Each number is 128 + 24 x the weight over its row's rms, rounded and kept within 0 to 255. Layers, rows and columns count from 0. Numbers have three digits each. The size before them is the row's rms in percent of the matrix's.

# layer 9 MLP down, 128x512, rms 0.222, rows 0-54, columns 256-511
133:148097129123137156133133203110124135089144102143096115130136125135100110113151114162156118122145099113143100137154128141162111120133140119123136083115106113112130105100136127155096135098079133158143128072143148124116106160110129114155121124125146103096108150138139141144125121143153153164102127115150136130153105122135155120150118171137088127113132150137153098127152122116124170131114130120134131132090127148138126128109123150112126123168141143142157126058126132130147120147150119110095170115126102137137145094079110111113117135145101126121084160131102143120123170122123138109126130140142127102146134072137069148136114109155122117123089098098129169137155131126152144108123135097131100146108141097087151099103103089135119085162127137121124129114137110144130139124087094
101:102150120195096116103131126101118113091119115159103128151033131117110135137131124111139100170109166119148114142113143110132113110124120150157136158126129163141145133100137170108131146095127134099076115151126102158174145136130129157103158097134144141149141111137122145152151131148115170129123088136130169114126116141116095128106146143155143164137116119139145146136155111136191135142147124133144138097083132091172138146139165164160113134147118136177144152104123110118107102081164121076137118114131158145128127144152095129143110121172135107132158140090128160138150115114164177152115130120095124161101121152094126127149179152084139094159139142133123111137125120131133139158131149121120104123161108152082137131109153104183125093138139098081154091156088108084121154102075147
100:123137095140091131128073129115155071165141116117167105104144151087185115128113175149126142159095125150130118131140152180119123155129144141097128092135131152142125139100123126115098122107150176141087106146137122127135175122093125147093152105129101122171148084111092141134138107127182129146112135134131112098131139099111123127130124113104112165120095146129105128118129148113134089135107123138162086131110167116143169129113090142134060138079151132124118119135115120141143082134108137069118107070118075123133099134150140137154100174082129143150121114131130139156146139118111105113155192139125131191121149135159068112146132146116113152141095173126088154103136121125102131116182121076114155163138119105159155104126137122143122129156151113110098116126090171104117125143128166
097:081122116108145087183147131108130139136149137116087143131138135169100123154145151143138152168149091128108107119111181110142132122142144196176108160160141118132107119128165137098111114133135135160139115130118160101131138097183132127115149156090109097116134164117127146136149139193112127123098146071137115147116105121177109127108147134136083116131154174106169108135103121110155170108096106163110162154111099122176113144155150115133130117153112109114123101137123131130140156139119097144119117121148107180135140156110124110102140130123102118103147147102094128141158090102140083124114147132144150103129111130102128134136170103150131125128108105119141132146116131164119162143144108079082149128136130142140143165136137118118187078134163164139186159066126147110115132080138149
100:119088152132123112116164100110109113129149111155153121130144105124073130120124117139115136119110077140167136102129126144114075149163158136131137131128105123137105130135144111124138107157148130123118108162121110097164151094115149172197142075118094140108088165149122132129161116090126109093118121106150135125162119157110167116124174129060160143147091124103076070125188096124128127121134085115100157128141146092094139105174134095134101108121129148148164142110111141056129134128136094112150151124182147130111099105107150137133123156117151133111150121166135113093128122156127094137123086125143128105130130085170083143107119107114131138096112152130119091167135114163114139109178095173130100155137131116145132113141092129138098132115112164167126125147179110131127138141163120
102:184109130120106125128105134130082129128120122142134127125136122131144186098134153136076119128109122107074110131129102127154137119138131127114102098147170132164133115140089126118123140211182125118111131091123157106172125151080141151119151210135142150133140108107147099125166158145167139101159131149134147153114147127110148135161129122150141153127130125148146117106150070172127099154131105112163136136136128106133188128186106093125101093113093176108116121110085085115158140109122115106094117054169134135119106147132113102093130110128159140179124108170112182126126118139151143090092117128146129151120138112094182133108092134135144112162106068111141109129123123115115093127125093168132104099123126124124129136120150124146136132120168089129104076093114133126155160095126130
098:091114112144095144114145156110117123111134108148116147105099129166164129119153129102134123128151095134107149069141118074066101104122109092188117153138107125155161121116101149148099126077109130104102128151107130111131147110123110119138115126138119097122169163097147107141106126104115155102114105163124121136088138109141103138184166145133135111118155090155103151143161105166157137119142139107130136147129126116109159100153149164101140108111109103123139138140144139106110137137122126087103110112141164148105091122101134115112121139169153140099079154104081103125114100100153138152142129123121097148087123154154149129159108146135124139174142140091192129122118136101191090145125105126118148118164139120129163117113126128138108132124119108109089108130139148096082153148142120
096:173110127101131128149123099139139106158091104095131137126176109135130124172113120106103118124116135162130129117072124145120110138113091113130127132060145120143136145133114146130125110083092112138128147120139085131137106155111115133118134140105122158144146082095162138127136083097126113091171138120133151175134099123142107133118172142153166140139084101119114135081138154122129145095119138141119098126128123126189099160034102102148096128110142146129169136154148121122090122163172143167125137131134111119142149142116105130156154133147183166136096147136122125112131103159087108161110162133138147156119121156109123119145026162135106131138116108181083128130141125162134108146136147113118136131122114114089124097092152101151118151115083149104179122153129142099115135114121144
099:129136112141077152157125139172162123115131092119137135130087137132104118142117159093091134130126104153148149143096169110125111129144173117161134141143106135149083111134186126096152117112089085150162111107140148122116158138098156087094117104114126118139133187115146143145102096109084116133147124121091119110163103135115151092121114148145120132153111087096131173143182184107075113155075138129152114105137142118077163117144125119076100140121160171121138145096159161140131155138126126106129145192116124140127153082123152117132127144116139116138138124154095157164145185134114110050142045124149137156126135104143126134136120109147150148117139132113123127126108070127122103133134101137120124129110136142184168119118147098133128120123169096085108153102116119125163141124076123
098:139117142150058149099169115143133115125127088096117108115130121127098142114108160153120140133159154090136081108125135109112132096113086108121107110128113102113158164169129167143102144137109098172125144169162095144125109117140108137166145102153122109105130164112106098045137108136107085115153081127096148110145076159115127119117128172138120156104172159116159120108157132113119132132088066147144153122125118100112084115133084122103123084147092107087171136161104139140151138050130166103107120160122169094128120102127149160122142184131120140118113111109148098179116187107113076131135123124104142127095101150110122091127136122144126126106120141101116109128152068162116143163132106124130101148110153175140134166165140119141156132134134139143076140134113144101086135081114122
097:134126093123119116122146142111165124123121153127138122124112118091122109074123140140180177136119134101078132094135109138149131095107148115131124099133157102099127135148166108088140105116126098115108096142124156154143141112156113127137103149149140108104139137124152138131135081130112114127163117125118148125097121150143153092103101138125128096104142151088115125118101106117117108128146151128130150137121138126075108081181169112124125067071124100136118126142113153114088153111102123137180143143136159140161116133156100135131106102121109137161110126166129076134123154157103138129110107151126158117171112112111138122116086090116112171125150137105079133084101145097130113109177108156133137125118129121086129190127149127118099145123137134124133131128155134153162117141145100
102:132107155155141099125172085127126110130122142143163092170123140106114126134138105155140170109147120147148117131143134145108168136103146147127113120146091154115138116118096064102164097140119147114099147159106105113129119166129133156174119100092135106139087175138108149114149079122121156169141121151140105124173148131126155094093102137153131110141131146125125122133110122108144144097096104136163131157129110147092106141148166115085108127103129132157153146143115102102155143125134118110101095130101094112133094140167154112123089145155131123100157128159118167134104142140141106132113123087130141171128163143131132119142131149113140098115145097187106148130151122185128125091164159129158139126121104105111129134091153093136096076156125144101102109116095098081138134101152157
096:086114172093090164113107106110132125108183154136132157125155154130088120129080152142136167097157146161139134151122157125097104108112134144084106114170133123147159127134120145117177103128124154108141154134127178141130120147135095099114157081194142138172141105134049140130129137140121142084148121119173154132152111142180151126109143130129149129104126143107123143094129157088109123146101109130142105074118090154101157123152065133135128131090159112105143135092165151107151136098135161119176118112125115122113134135127136108150136142129165170146156094183138109131105153101143111142135105065111164126152149151099154155136136145132154142098162133102079144138098077133119132110116124107156121127122119147142124112137108125120098096112125136111112108107121096146133063082165155
104:127144098108114110135135157127074069116097098147131138113151110129119153080149117099145122088147162123097110137085097129125089116153119124124136125110114149147128143134172143142136084134179110151184113168144111135159130092138127158111132141128108169152128185147150151121146093170150148155158132098167153155143124107120166167175155151095095127160097127141152156149122132112128129112107076148145125094141113136116133126077177127127104147096132143140099148075156138130137120099120165097142171146131097124133093131116119199121169110131108143122101126115146143137118123162125166138115114122131110179173136130163148091122113189132208122129104130048159133153157119153127123092108141129159130118102127140126146123114163149139089115153164154074102124160128106136103133170106145
101:158106166140131092136122138125183135112084126105090100138134103106120119117146140127116105126166132119101128097144117096147123136153152114136119105162163121118112136192144138119153114137115120157134127131083144100094128096132160131162116167104129099135139087140102109110097119132165115121067088125143129166114118126137111095115122156129153136094118172139130123154121133163137135084109132119114149126153121110131153151180121163166101088116087153107094141116126096141187139120132090128093089146165140132104139112129132149111137159126143107137121119163145153150133141149167106155174157158097152143083124111113122123124113135120098141110093111125127136103108082178137143187150086121093101162121158130086136177082135150138150124131101100146143114122168126138136100085166127
092:118133131152130118159093129116094116084137117162105157139127112128118138135104156103124134150154111129130118094172123124118078110140099119126124157131136132160101094113120076200126132096140130143111105143109125133155115147100118143144145140137123171082096147134133132094099142122118146148136101124135136127137117156142102158146138129136107114085154104102141113140191146124151147147108119100125138134118092120119152165173160104164131126143149159177129151077107083126152116118133126122150097087129120117197129112096162117123108073137139123158038141107134143115135119162096173121116139122138132056131139102141140122122060116115149128103141150116124194119150103099119124141103128145150120133101105138142092106102150139124113140123181126174150100110146115125125101132119152
101:115131149085112145130142133144150140094124108128119127159109089121135086138144124140140097136132151118095108141133105124083130125112128095131118143119133082130155152055129111108110135104148104130117155152105106080142132130110111096141130121160127098116116124169071120151146123110114104103140143097129133125113146107135110127112105130135187098117134161115107122131118121133128170103114139130133135104178102096089138122131118117192138136141108125106157138150172092110169125102108130134140112183118138145137136113102153097147111100170120125130125119179109118154142113087108157077121110120137150094090154144108121087095160112110129140154148123128145148111138133129104124117175147164099130127091135142101122141076130123112133124121106110110160175135121146126160096086123119
103:162148160131132136111103139141113150118097120148111136082118108107128148107136130139125150078172094092124106131112158127202134146125152083139174108110125089126147129141154149104118128085109150123100133168120123139133132157143152111136092162151081119104101158093131152130138123165101128189087104129119095154140105143113073162138163127088141139143107128120140110096124163134114101095116096119149096083132087136170144150133098127139109152169164130148172148138175123127162134100114113135166119152127117157139120132128076134147133125137158130134156148096153116150165115097161127096130097116120170126187128129122142118133081151122143122083130130163171136105136102121115118125131132131164114105090112102112141129146112162108134106125119155115105104119139109086119154158099163
095:114130094122115122109136141136113125129169130111093114127206094091083130128144143094116143158164118151121159147144144127166125124129158164103129169134101123160114082150115183136089127121132118134169126122166187146094136153106131166121113076068101154098117088156132138110133151091170148151156097095160150124090113115144122110129125109153131126094098098122171138101108133195141130146118137119139116103133108164087126157215103134129114134127126129099140122143088119156159147114129133157075152128144106099114166115138117139088128122123112142125115115116122128116092164174114099165094155128096112144115128111108153157090087146139057124095123110109122142196150129113117081121130082100102138132125152166128190125161095128141156113154092113127135102139151170124141115120105129
096:131135120158097081136137140127084123130142154143164152133100165116128101093158091134164165121129158148103178117164078142110115073115109099126117140141127154153140109124148115083137077104124110137145139127146121128139151121074149109116127148099156134125131140089157130125155086152135136097152131113126089091158128115106152111145139117169136101130141130132119111122095106108135156122143121090131108140150098123107140124135137136164131143175142124108111145165150102100155138120148144135135130171106138135141111106146096128149136134118135097128130110133123147136104112196110172133132132138136149107152146144176157122124095135101122143152124100154099086151154111115134090054141132096137114102116122131112112128153171073144087128135160149141110093124133147150119134146135108
099:141125164117146099098113173110118127173143117165121165149135093141132133140115110119116119135108148130141088138105133166127099137118109140092170136129104080144150107125125136140121129124187162097160161148126128081156126122140122130126139104160113087120100103110126141132146159113156088107154128113124146184151100130139103103102123111128163155107167137152108113141136106111156114112107123105135176113106110188180107105096146132125127146138123123103109144120093122146137093058136108118109140153083120089070138133096110149076147173097116145122130136103166181139118150144135136167105115103160155114123093114122109179136129074127076126111104138119136147120137146104097141148087125124151143113161132088085141126141117113140153086126075128109098123101113126136159111125182099
101:164108079193136163151144132145134141141136158100116171110067076123171137134134086122125138124143143114116109156172168140113144130075139119142144093101077118128141165124163110086128126184141100114100129068123083113139119115126137120131135134125140151134124114070101126154146129183136134080111140131121105111107144130135106147145120144110171106127132115118137098149128126123152141129138181123160148186140154144133132129123144107073129156147140115123122094126084135139116164088141170094070123095154137096125118133123119152099103129132151152132123136149106098115112120101144059137167130126096136123151126136133157104142193121158133125143133151129113119165106093111114135168122101114099097100155116155110126160148151167097107159137139161155144136122156119094156131104141110
099:102161148153157137117141129148129141128094087134122117154144128110087170138104102135120100110102123119116132167128133104149116126110119127134155129099130141142105104129131136121044157171149131116105121151110094168083148107164093154148146164156120194095123170153140125099155148136114126159110125124140133124107146123148144097145132104154109116160105138113117151142104135149103126119086155135127146143142121150167131165130109119127165140149144134106194115117106125136157134117110109156154106108100107113166146131137118157131129114112143132132092112168132114107109103122148130098142157107168142129138163106139094105148117148110085117114170151071167166130101168131131111125149149114147147145131120106099134126162131093089136159093118116113127148124123133149122160139091114
100:128112104115157147106075137142058125116139145069134097157082159123111090131126174099136117141120119129115149114143142112113153166138119151131111156113079101125101146119140151133154126111118171123130120109164124117105140129144125114114135128143091102100124163103163070143061171139124105158130107153114099125135130104145135116113136133071134102115145146142113129145129087087153123116135147101156149197122165124104165136174130154156138088102173107148131151087157151073082154095112115155149145179115116106145093100144143135148122152111109127147109127154132110137158142125110126126134114123123112111120093126088089124125079096093078111132128097118159144095066128103121111116132104167112145157154126078147136154135139122129133097137125144127081142088140116118138113116081144
099:158113108151134139146125144128140179166131111117160154115115125139163120132152135122168117136132174109124131125125133158121094131142104096141155131132154135162114117134190087132132134118164128145116173135101114157155133109115134086092175134118096132110150142157123096123137102111111143141099145087097120133137118105111075209121120134159099107132124113121109131128139115136139085166144108149135184139162109134166146169100105141158147183119101144191140133109175112119107146135137153138105120118161121127115165111111154098078149141124150108171143081172131091120157124121105135134101189105171149146092100103142106116136089155110093139155153144125137133141087162112113087123106174130112165126114114152107115158158148128112157144099123092136093131133133155177099143179175143
112:105080165140090165096125112127110139118140179099126131145168088165093146154116110072114169162101122179109142102098123102130103131105124139134109148133144120128099187128100067101081097165174118101141136119142107112108129083115131142109104105123117114142125130059122157155145099075108118083118174093141128140127130128141124118113151127082111117131068132113150138125166142099127080115125158134084125133117109064159123084102119119137145129111167091119185121119104086116107146110144128146162126112104129083162143118114140089106171125155146120083165103096133083139139107122116134157139125134120150128133138131104117123092153123137124122131121152080132116119129167141119141106098092127082079112137173074152109114132102129083109122133079147131134147120099116109160132145149113
101:108131127173171110148082113106171135126146143132159140110192113134143100131108149109137122110114115120131136158139122134128139106119113144134133100167123130130123100105095111119123095130161085146122155113090160055101124133111114163114110110099121132144106123147126121119100112130088104100137119179122155117149127142162129144087146169128150126148135150182115083150105152104105137142122150110114118093111133131161095106059103090112112094089149120113077148157132103147144097147132162080118138110128158129125088150140115146144149111123088108107168150101093117133094124121112142140153124123080108169142127122152076131097081143170119142143150132108119096124129126097114113105116143153140068121103146128194163103131127137097119146148163147138160130136109086133137094097111116
093:134086113133133132131116138110105121096127138119080118159075170143123143147098141115140135102138137134120080089126124132135137124152132110143111153131131133115119121085095132154131115121128158149125122131088119125120108143078076147134118109122135115133115138110086107109107120146143142145155115137128191090104113137118137157103147132167132135131150145119157110125131099162128132158075119077120145166130155092224128129143173112102098140123141176128120083158123116128124106138132082116138125129169163136121117107139141092120121148139098089112160084114151145151132119148134136161109140098120160110098131149141133150131098118105138106145147111145175123094124100135129121147138110125133096111131120133124219152111158095110137129140165121105115095137150099132123090094173136
099:113123101145181134115135114163141148151112169135137095081109148137136145176124131122118135114111138129142129140124146138129089101117081133118130117111157112088066132144103090133135137103118105144150143153155133109107123152103107122111147114163127094176114108154136134122080157117063088144101164100121145112120184119124132113107128176120146071120171167174116129111150146083112099157138138172046137126096111088127101086124101176152099132120148127142162152115136130146170134183138115127181134167141104169109158158111121067154127088137110104122139112118093138130115105137093131116133138119113158124112152107102142140159140132124127101131138145091133115132089125109138156102102157168130117106129133122085087162150160112093151107160148110140127125109135107115195129133147104
099:111131122134136111123078121125105122135073118061162136111121131168158104144118097138173143146138123138146080136099118136156137138105060129155150119131154155108126142114141138157136124118161086136121122115163124102111117108164126123138143150090148154130122134133137124143139099140162159130126117097128109093123167172145134141141185153137130104129144115111114116130156143137115135113074132188107106122141111160165117148056125118100142131165133122108122162178076118085115109143089154138127166078158126109130093109116148131110143092098155154136128154113113108110136112142153140145125135145087146113135098128128111131136126140143087110170113200121077123130157101135101126119147134118148132130190140130163140119123137179131090136127133171135114122126113107123135127130155148
106:125113148130135139141111119164129109111123115142167152108105125122149131146104109122127102175136079112142085122158143131116147129067098122115096117108121128123136133153108111182116105156126169128135110115128127128108090121148122096108105140114151164116115148111126128117135143066127149121173159091146094128136154134107169107150118120118115107128116070126133106128129113095110116135117171150130076160150174124113120072126109123166089160097181121126144117093136157180112129156131127135089127130118157104128118155118175155137156120133154107141134119144104124121130117181077083156139080137163126136101138151141146133110138090142133149134092118131118158087110127155100129108144087141096140121166143137124151112067117118118177109166168130114103097111148122159094117138094113
104:119121129123114112146144124191118128131129136109113086111113158159164114133120116104142098185084155093124094151100136109156130139132147179117081126109145127093108110104123116140135138152159141135150134135127082126097119119167144145128123157162127140087092117089110152130157136176087115149092120123162154137101117158158151123113129121139108182117143137113114135100127129152142111117108119125124066118143192163128124122153104121122085114127157077141102124177170143090141134180106190123119147125130109095122113145124150112150099156123131129143113141125128110184138091128132096148138133120124131118127112190125183116148165126111105172126127127163141110113137153116155115193093144129143115104148141124162095151125127113122089096130140114123126125120111150126135171166119110
095:127144161135134154115147125164159133098095138127109133136121138155137129146143112103118125116163142127136121134132144110133136120181137120122104120095132120148132128098103149127114156090126083111125137064126107146104164100113139127136099067122114138088162150082159155163122137100121120150105130165149131137074090138149160123144190132118161097151141135164138109103172100177104135075177143101132159108101165146104069120129136139166120150118134121135130131108172116125120123120127122145148119107125133148139138105071127090108156188135119097122145119099102070128130096154108150117149129146152080129128136141122101104145104134136129160147117138111132108128103148126143113163135167101159144089120128165175144136155122068127125162068125134134120128139156157137112136147137107
101:126125118129110115101211124150128150112135145129127103114142176114133140158110097108103113131132139121183099075122131171102137111135117114125184194140130106112161125127094128141130119106132118145123137099125123135141109135158126114150092142127132132113179098169099159094108114122136112126100108126154147110106134139114147138111117152141159154143131144110119081099108132126111123157119149115123158127116172141147111085099096131134165156088107145111123115118079146121139144123170135129099130111132117141128109139100123122088123133146155160105134115114135120143094093159137129121139138144111183146118144137131188123151126138132098100150155106123155133137066115110139147115116169128147133112076130104116142139136131118102115144144172087122126154069130125123142146110101114
103:127144102100131119120132142120148120175154090141102094131076118160138136111144140099118114102125147106158120106128131166115118095152136135128156131068125124134141110173115161116109103113130060108120140123123149122185166115118119172161094125114106170140116149138104180087154149131128112162133103101126150159124103140122126131120161112122105153134130120120128085139136151160117161132085101143066131145108105121131112162109113132149127164130108168157082107066105107125151100154166125120113151114112130132117113146135101138114132135131138113126133143068125136151120132182131103094106123119135117092138135114116131179095145093107154156113128097080203126136133137102136148148115094139109102117141150126166115138086124115126160102141134125117092158115102095134119102166147151
098:132133124098159129116109117112107114159137114140136123131143140119106069127114110123098073122119118112132131145105111139126147103131122096103109141133139130145130115145110155095144150097145086105114111115141192146119105116123152170130158159123108149139150110141126101100162175142134162170152120149151131121122153120074128099138106113131108156180108133097128169098148139139176128105142114125151146158106104110090129169114136149119133124140091165153165109072131156089140140088118150130122091075130142110122106135153156136142093097122138157176157114146150146135117127104160133118117146125084103137145139133143121136123114149095175159145116160119105144142144123184134126122115141113135126111154050104125110116122122118109143147148116123123121124142138178122124117101108134
099:164142118148130129136102088107120121154103153109137088115114107145156142131149153147139132115120116119138081090147149118157139140102128116055173139079122144123096133153098078097139142137159103129098140066171160128163119155121123121084150090137211135124124096079117097123107122133115148126133117121120110109157098116143117132143103125131086117140122115152104096160124113141170103145135173155127134093113131143131127113112199144174124099126129121128119120154136131087126128117116147123115123097102114136107117133117104126109134084140106123118137134102100139102163183147129139100129146113209146173141157117101184100110120092143139117136127109121145143138065110089126115128137128156157114120126115128114150104122111160113127113114113097098120130128107110111132097131111107
101:131116117117159127135168135111176109081103122146102109087135107124133103136132101092140163173138155126151139145111130152101133162109126175125093149109143149130106113132134118192131170123158123151113128122126155125105102130148123124082140111120189103131136121119099107144057115159135138143153101114122141168072119115100122103096109055087140112135109146143136125172117165099173103154135151088189141109147095109153100118101081087124110172163117131078137155075086082112122144146143122143140158138120126131136118086149101120129127155106115144137114135123151063154096101167153140122148128135112135118157142125091108126110131083155094123144077141140116134142147106112120148161158114147119095104161150135094187100118123119158150135163111152134132160154121136084147125126131143
094:108156143113176105130139131136092138119137107173132088154099147121117102141107095129106069135132130144132122124120148149126139115094108093090127115120060126120110140177194121157107131142136165110134091113084131151090149123115115175148111105151139125155148122098095101141117121114153095126154134100113125127092125140080111145112154101145148164104111113135181161107123118107171131123139167133133114157110092116122122102156127090135144131104088141109103145112126131100107114071104111139162140140093103104147110111155148141134127117119150142151121131127141106148158111150135091123142131142120142145098113105133071165140127110126152133138114134137138078106137118160158115121138117135167142136116126118103142108173133139126107146131167123115109126161147144090178115117108146
100:164120132158121110165135115168105170125145125149140124091137167144121135147117114133156147118105164110080124126158115164119126109172163155117118141100096127135134115163129143140070112141108109145127130157100119157162141107146109145141142138134110139122158165092096126126176135101121123107136131090132119164121148140171179107089124118109131153121135120148094165125143078124093097122131125106156071108142143092169136124093128120119106130101118134110149087120128152089130134109072095113129149100140129119163139120169128120106127204163153098168154112166135099141143120106156170088093141135147151104137118134144151128089140110108110140126136106126091164120097140159086152161137104169141159155132154166106085117189107176126139122129108120102092158174096141164086117149126148
092:118109143121130126147140125123141117129132120119124105106150160152149123147105156121123128127103136122159147076157109125130112162133154137071110142129164136181133110192100157130109158145165139130147153124131117140163154097152149165115115102105138139140132104087154126108115105109136088123122088156138128125111168150114181104130136049132170119134168160133109093105123129128156142135096156127078142110105136097112176122084163092071106097120141107123126131150157160120116120122149096107173169101082134092130145140104124154136138124133094119111095119133130119102084147126140122077118149195086106099111137140158155117154080125099171068112109093116152125108099097125117072138124136101108107166134117145152160116105111157130150146129116083125140129124104102128133111125171107
096:114115089152135102178105132158121121118079135154126140123122119105123179132110111086118135135082102156123115148123143151128149137160111127076121091084175119123127111120099149082146147188144120128136161122097119132117118112116130108131128137112101128115122151097137148161109111116182113151169168161103148141132137153132120130115112113147128105092119137125139101142125164167150116118131141118123105085142150133075185130100144156107172093109115169126140117107134152143141130129147114151131161115136111124103140122141081186145172148121130141137140122093190086132184121127137144111157160128062098155129123118131146150127054135142118136114125133154070062147171160138156099130110113143157096089153146110146143143112147143121146125145107098147143130090078121147146153078186128
102:138100093109132119079127127110160129141103109095130184151098103099143119117112143140114109133118101134106089121121101133106172126120104128145090123127179161140122111134091122162137106137095122112079122108103153146125144108113141161108171139146140153154094145096108135118120133135131102161100118122147093114134121125099133148119113109154146132189164133131170164112094122153083150088162080106131063123152132135117103148173137167105142156132102112106138093099119137100132104135091148105095164126124100143135133134115143098171109114129148121166103105115136133107127131177117112097137144128137089162154162125121135121120159132107094083152164114155112161132131100098117091121113124107121111118136099136115079133062149133096097146123170105119087105120116115114108155138121102
099:089159129103080135078154089110147122120101150143109136138135144107117140133090134145129122102133100117168128134117118159101142075094086141135148182127079130154141098126154126122127131127139101116085111149120129165172150093126180116137109125159157129148130086117142118116155186168123099100124154163129113121117099119129077181111143148130104168155083126158129144080133143086130124110101119104118092145162133160137066150102068131091102143127108182140181102111113172158126155164135172108140160117115119120132124129136117092152138129141151143094116167149121140157096142144092143122110142144133123096111130138130118116131124166137119159148069135120100120114134122100151144083137141126142144085104119149112137174156113136133159115115120116154108136122118151166103112133095138
104:154073121091140135150158141134120178119149156153168106129102168135101121131105150122118112117132109154113114130116165107143107141093128084117066144174146113154121109125139125132085104159138162125133125126140099090143122114095111130126073113104123119158128122089127125123092094143125096135113122102138147132130143140145144136146113128126147128082135156122133164139106125170128124115071107111137115124113134120181149079110092145133132122110114163126099137159104134152112143143155126141137175142107086137122133130127127130130124185109086140124157095071125138113062136124141070120125135113100159132161126115139124149108188145150171127121109109111139130152124110126130155079156123049157123155154133147101120117122117096059149131150129104160144102092144130112170088143114114
095:122075161121128152139131132109163117165117110180152173119121094111123148142112069121127075148149115136141135152130173081107116137122085161122124129115094186047116132138074100124155116101129155113104097117104102105126094141173131068098166072134132142148153118152106139162140115143134140133124120163146092133115139114116137123154128116132155129167113077104106147127089090130104154136128122121129083089118138148130107110137126119116145104128107099136094126113123122096109113092129129132172155084098173131157115157145165074140180104124137142168148110086084125112111133107104151120155143156140132142140156137151141112125120115137105115100120140150123141133101133142141144110159149110140103158098112133180146121154104148116085126153159126124099112130134127140124164134098140
102:115140115141149127089107121130109144122155121136135150144130110125109145149107107129141128128106145109112140143108069068122084137143147150162124159153133165145108133101156136113141065126176113152120145134140110103158090136139096113153129143140149122141149109126096138153103142094109142088088158076127139141172152155074118160150102147121133133168114124148138129143120121088074107115136082137117147121125132117105173067154103118084124144117120134127104150224097148112084129117136090163165129130089148071183125134081149087153160131104081099154144130101140095166139151156119152133095118099130144155126107121132112125148163166126139110158109140109174141132169145120125106082124137104117133098090136131108118154165048083096152128090109133126126113123120145148113103146112076
098:151092119147146145181127104127120131123133119157152183122113153152144109189104155115139133162108131152105097109094109149112164128113129147130146204149135165127174120128126117122110120134148083106110182140112099110158118093121121126109154131091120125124136116126137186120153132183149121115116140090147125107134165084135133139099109144096111167116103114121106115081132104127154140092126137062089118147110123141120147118142130115092112141147132119162129117103143086138110118112119102117116136107160111049137115129093109129116118145123095090143120085133142132139167094096159122113111121135138121123129115129144150134104157144110188115150131142110149138157091132130086102113118149123131138131134125113157124162176060129127079150125131134135161124129162105101160123137124112
106:139129126129174109123109105154095125116121120076147135157108140164118129148145129067112184122109105137117096135132129133148091123116136152076090111158112121124094128116113136160194146156138146124117096150090135137130138110133137126121133082108147161134135111147135111107143129129130110137122144127098093071155166137102115138098129157131079132114148130122150147135157125130146099145135152140114127137113123151152161133175116107155117156140148091133140149158148096078114130149116052091173146187126107090111140111122118133114141146083099109124116138089162161112125165143093194122129100121157156096119138116134165145119125101153094079156157112172129114130117131136135101120083126122153082133151115166160165113133145112116139118116112128130120172156105111133136105076102127
096:142132113072170103186134128182090106169111117152082133148160137169142126128120132122098160126092112115160126136124143125115109137121153200126072148093109120129145127164156122118167164090124101093154129150153126103129151132109156174150124098119125146092113122126140121131126165113082145163115112141155148148125116114115141184119138173159126148131141135099128097143101102124136100171126142136104069140105127118117100147203141125160163136116137103154075115134129110106153142133149082108186152056156132162136125136104142185145152151097120140121158117142148112125090085112111116113126142141144154096111101099119107183123116139155104095089126173152147097124135105159123164116138111131107089098211124128144118108106112145096112123120110120118154147121101085146150131158104143
100:118107160125151152117074149141130151155127133138133123116168154101122126137114151134111104157109120151116129167135086120134111069135135125134130136133122108086127116143121118121162143138127130129161149117125187132130094126090121109154109133071118110138131112132140126124115111129105127103096136114180173133086128082121121128109112138126140093122178178111136093138149107074121113132139148117112143127161144106153078062145128159149156161093140147139122129083142107181150127150110077168123148134123092145135147086132117112124102126157143122112105134145111100107130095146117121154115138098143179107126126158104132141094150117128105137124165151102099163154117171127160088126148123082121139108107142118127152088144121128104099135113157110134156111072142117125137159125107137
100:203124116103160132178096098135166127120131084136113132079140116126147168096178140133133120145133103116103140154091126115118138137141126101126148141124107090118087129135126156139091161098128117122152153144160179107158122123189108145109128134122110119103128137135114126125145099159142131150122093173110172130139123114152166154113140148132143163160118193123159135127082166146119125135125097166154138164096117136115138140068138132112078137129145124131092150105177159156129158094125114096105121136129116113083137142133142140141151119134143137126150123101130139139126126148137173107135146130118165131143134109113106132109134129118134077134140097146166108166138139160097213144119130138097131136113135102109091086114125128100124126188116128116073142133116129152111129117138121
100:128157132161080120125120119129124123121124109122146145147134128062165078135124118126137125115101168106146090127139131097118074103127136150165104077097117127140130129098138084132168103141151159122123138094148091143118104111126159127145138140125106113160112171158140076134147117149133144079120164121119105139135125093148126145122160117128097142105150140113081123136146107133150123139148106138114073152159123147102120145178127116119159179140148147095114105177093142106141116161138108134160117085156143154100101111147108150128126141109144120139126109183119120132113155111168097131119066147174111155099125166172216121162119105111100141160118154142086160116119114125130128129102147139126171124136115184085111130115097104152133143127171136172172153157139128137136160155154144
093:144073118111111150112103135169093118084092146102134099141069120133122128137112142144149163121118145155122132099144113128123112123146134149076164100132201129099147123114104122118090140129149126116132142165125137120138103160154124126153107135097113112153123138122112121107139126171109168133132110117124121155125165141115130089178107118151153142132121098130126130138140074126102088104101119126142148179139138145108104115134138110116153087098143158162157123117094105103122116157131130099122116151150183105144117134102109135104130111154133125132173109127133161139085116133126128145132134128125144173111127137092121120170157120144079171111096127116116104109159148087107137131180122144110097154145150072090073143165142138115147090144078152109141102119128084112143136159142140
100:111132118124089138109123129135125139085168088183131133109129113121124140125151144138126160097117127080149169094113109146129120159140150112144128099134136164146150136104141139140124167145125102104122148135094164158113117135115140167140119128126122147090144094102089125119124123138169096152121127154098154146128148109148139121118143124107111139114174113130121142109105166133114153087147113067163128112138136115085171147110102118156150153156143096129116119141097111157092113114089126149097115090116142111159113121130135192135130135133147148119103130125131148134139124139113138095093118145110113141178149098107088088107174150136134164146075111112097140107090131084093092140117153152087161129133156098104114102085087089126139125130116138127158140115149114144109148148128187